Part of a small language model's weights: no biases in attention or MLP, 146M tokens.
Each number is 50 + 10 x the weight over its row's rms, rounded and kept within 0 to 99. Layers, rows and columns count from 0. The size before them is the row's rms in percent of the matrix's.

# gate: layer 7 MLP gate, 512x192, rms 0.0807, rows 152-156, columns 96-191
# up: layer 7 MLP up, 512x192, rms 0.0792, rows 152-156, columns 96-191
# down: layer 7 MLP down (transposed), 512x192, rms 0.0771, rows 152-155, columns 96-191
gate152 098:50 43 40 57 53 61 31 51 43 47 45 58 40 43 65 59 49 34 62 47 71 47 56 56 68 27 43 51 43 54 50 39 49 42 31 35 45 64 60 56 48 30 49 44 29 57 52 42 43 53 65 48 50 55 52 41 53 34 47 64 66 49 62 65 55 50 57 36 52 55 64 61 61 67 53 59 59 38 46 42 47 56 42 38 54 51 34 43 41 56 54 36 43 42 50 66
up152 100:55 35 73 57 49 59 44 52 49 58 53 52 48 40 61 55 59 52 58 63 60 57 63 49 63 61 43 41 37 32 68 42 38 60 47 35 50 46 59 47 43 60 74 49 40 57 46 49 56 38 64 45 37 27 48 42 66 36 58 43 51 59 68 52 43 64 43 57 31 60 44 33 43 32 49 38 43 45 53 42 52 37 58 58 48 54 58 44 55 44 50 45 64 55 42 38
down152 099:46 50 50 52 43 38 45 43 49 51 51 61 61 54 50 42 44 53 52 55 56 57 61 49 58 49 34 52 44 33 45 62 36 49 51 49 42 47 41 42 28 56 51 62 63 53 61 55 45 47 69 51 46 49 49 46 54 46 44 54 75 51 43 41 49 48 48 34 59 50 40 57 46 32 54 68 38 31 63 48 57 43 49 59 67 58 61 42 59 54 51 74 42 66 95 45
gate153 098:22 45 56 31 33 52 43 36 53 48 56 25 60 54 34 45 64 44 46 46 44 54 51 52 29 51 48 50 39 78 43 48 38 45 71 52 61 49 48 49 53 44 54 41 41 49 49 42 48 63 63 40 56 40 55 46 44 45 56 44 36 46 47 40 51 74 31 37 37 45 56 39 32 40 66 49 61 53 49 39 45 53 30 50 46 49 53 59 49 58 42 43 60 29 32 52
up153 099:36 48 72 46 53 48 44 46 47 54 59 45 45 64 65 57 69 56 47 56 46 63 52 51 42 60 64 66 49 43 46 47 57 26 66 46 46 42 47 64 63 51 52 49 24 46 48 72 31 53 64 61 43 34 68 49 35 46 41 59 47 40 58 24 54 55 45 36 55 54 40 40 53 59 53 56 58 37 38 45 54 51 45 63 54 54 45 60 53 51 35 54 43 53 38 58
down153 094:65 44 46 40 67 40 55 60 56 42 36 53 45 47 66 57 57 58 59 56 32 69 38 58 49 50 52 45 50 26 41 51 66 33 40 41 63 40 36 62 54 59 40 55 47 40 41 66 57 44 58 61 52 48 43 37 45 62 47 40 70 48 54 59 42 41 53 44 55 20 40 53 40 41 51 49 42 63 50 42 42 57 63 31 38 46 55 71 45 49 45 53 51 61 66 56
gate154 088:57 52 58 29 59 45 52 39 48 65 52 56 67 59 47 51 55 35 44 56 62 42 49 71 51 50 53 53 37 42 50 55 42 39 48 79 47 49 43 61 33 41 41 56 52 60 36 61 62 53 60 66 41 45 53 57 43 54 44 46 46 43 72 52 26 60 44 45 56 47 27 41 45 36 38 58 53 42 41 58 62 43 32 57 42 59 59 45 63 59 38 33 64 50 38 58
up154 096:37 25 43 39 56 31 56 61 46 37 59 40 40 53 47 51 48 59 53 40 46 56 57 31 57 72 54 48 46 55 55 45 55 52 67 44 56 34 52 56 43 43 54 65 34 37 64 40 41 42 54 52 46 55 34 53 60 44 59 50 57 68 39 49 56 38 55 60 79 41 48 55 40 56 54 38 37 61 49 51 41 44 59 44 61 44 30 55 54 43 50 36 35 32 39 41
down154 090:56 52 48 63 38 58 45 37 60 42 52 59 42 54 51 48 32 65 51 46 31 48 53 42 65 55 48 50 47 31 47 64 61 52 63 63 40 44 57 37 54 54 63 51 44 63 44 54 40 52 50 32 57 36 41 52 37 57 53 63 40 53 57 64 44 64 52 35 48 53 45 38 45 46 47 39 75 45 52 55 43 47 64 56 46 63 28 59 47 45 55 57 65 50 34 32
gate155 108:62 43 56 59 56 50 53 50 55 38 50 39 50 47 46 44 46 37 47 33 48 43 44 47 40 53 50 65 44 46 54 49 39 53 53 56 33 58 47 52 51 38 47 51 33 48 62 42 47 56 68 76 34 46 53 63 66 51 46 43 55 47 56 61 61 55 49 54 41 70 38 45 49 40 46 55 53 56 52 45 45 47 67 48 50 30 45 51 59 44 45 65 63 49 42 57
up155 106:57 53 62 58 43 46 48 47 55 46 69 68 52 62 55 74 39 59 41 56 48 40 34 42 64 51 29 57 63 54 82 47 48 47 47 47 45 47 44 45 55 58 56 51 62 59 61 61 41 49 45 47 48 70 57 43 46 46 33 44 45 66 63 46 61 67 72 32 59 29 66 58 66 58 36 39 41 50 47 55 52 59 43 47 34 48 57 51 57 54 62 38 52 58 60 50
down155 102:45 64 52 48 44 52 39 37 33 52 50 64 62 50 45 65 59 55 45 66 41 57 56 47 54 39 50 57 41 52 64 40 68 75 58 53 43 53 33 40 48 54 43 54 48 50 48 45 41 46 47 47 55 52 49 36 43 44 55 59 50 56 50 32 66 56 62 61 59 53 59 35 49 40 40 53 55 47 45 51 48 58 54 67 69 49 49 45 61 63 36 45 45 55 60 59
gate156 098:39 59 51 44 57 47 61 45 36 56 69 58 60 47 35 46 66 55 40 46 59 43 71 31 50 37 57 63 39 67 54 36 58 41 57 47 48 53 33 50 44 51 49 43 57 50 54 49 53 49 47 54 58 55 44 50 38 54 46 59 43 38 34 55 51 45 72 69 61 50 66 65 53 45 64 46 64 50 50 73 32 49 60 65 53 46 59 48 54 59 63 30 63 61 50 64
up156 101:52 54 55 47 49 49 66 49 57 49 49 39 65 53 55 64 72 45 35 54 48 49 61 66 55 61 63 47 46 73 60 49 49 39 53 71 46 46 27 40 59 40 53 49 50 54 56 54 50 60 58 55 51 54 45 43 47 69 55 42 46 48 34 51 52 51 48 54 56 42 61 60 36 45 48 59 55 50 31 78 46 45 63 58 69 58 26 53 59 59 49 59 60 44 36 59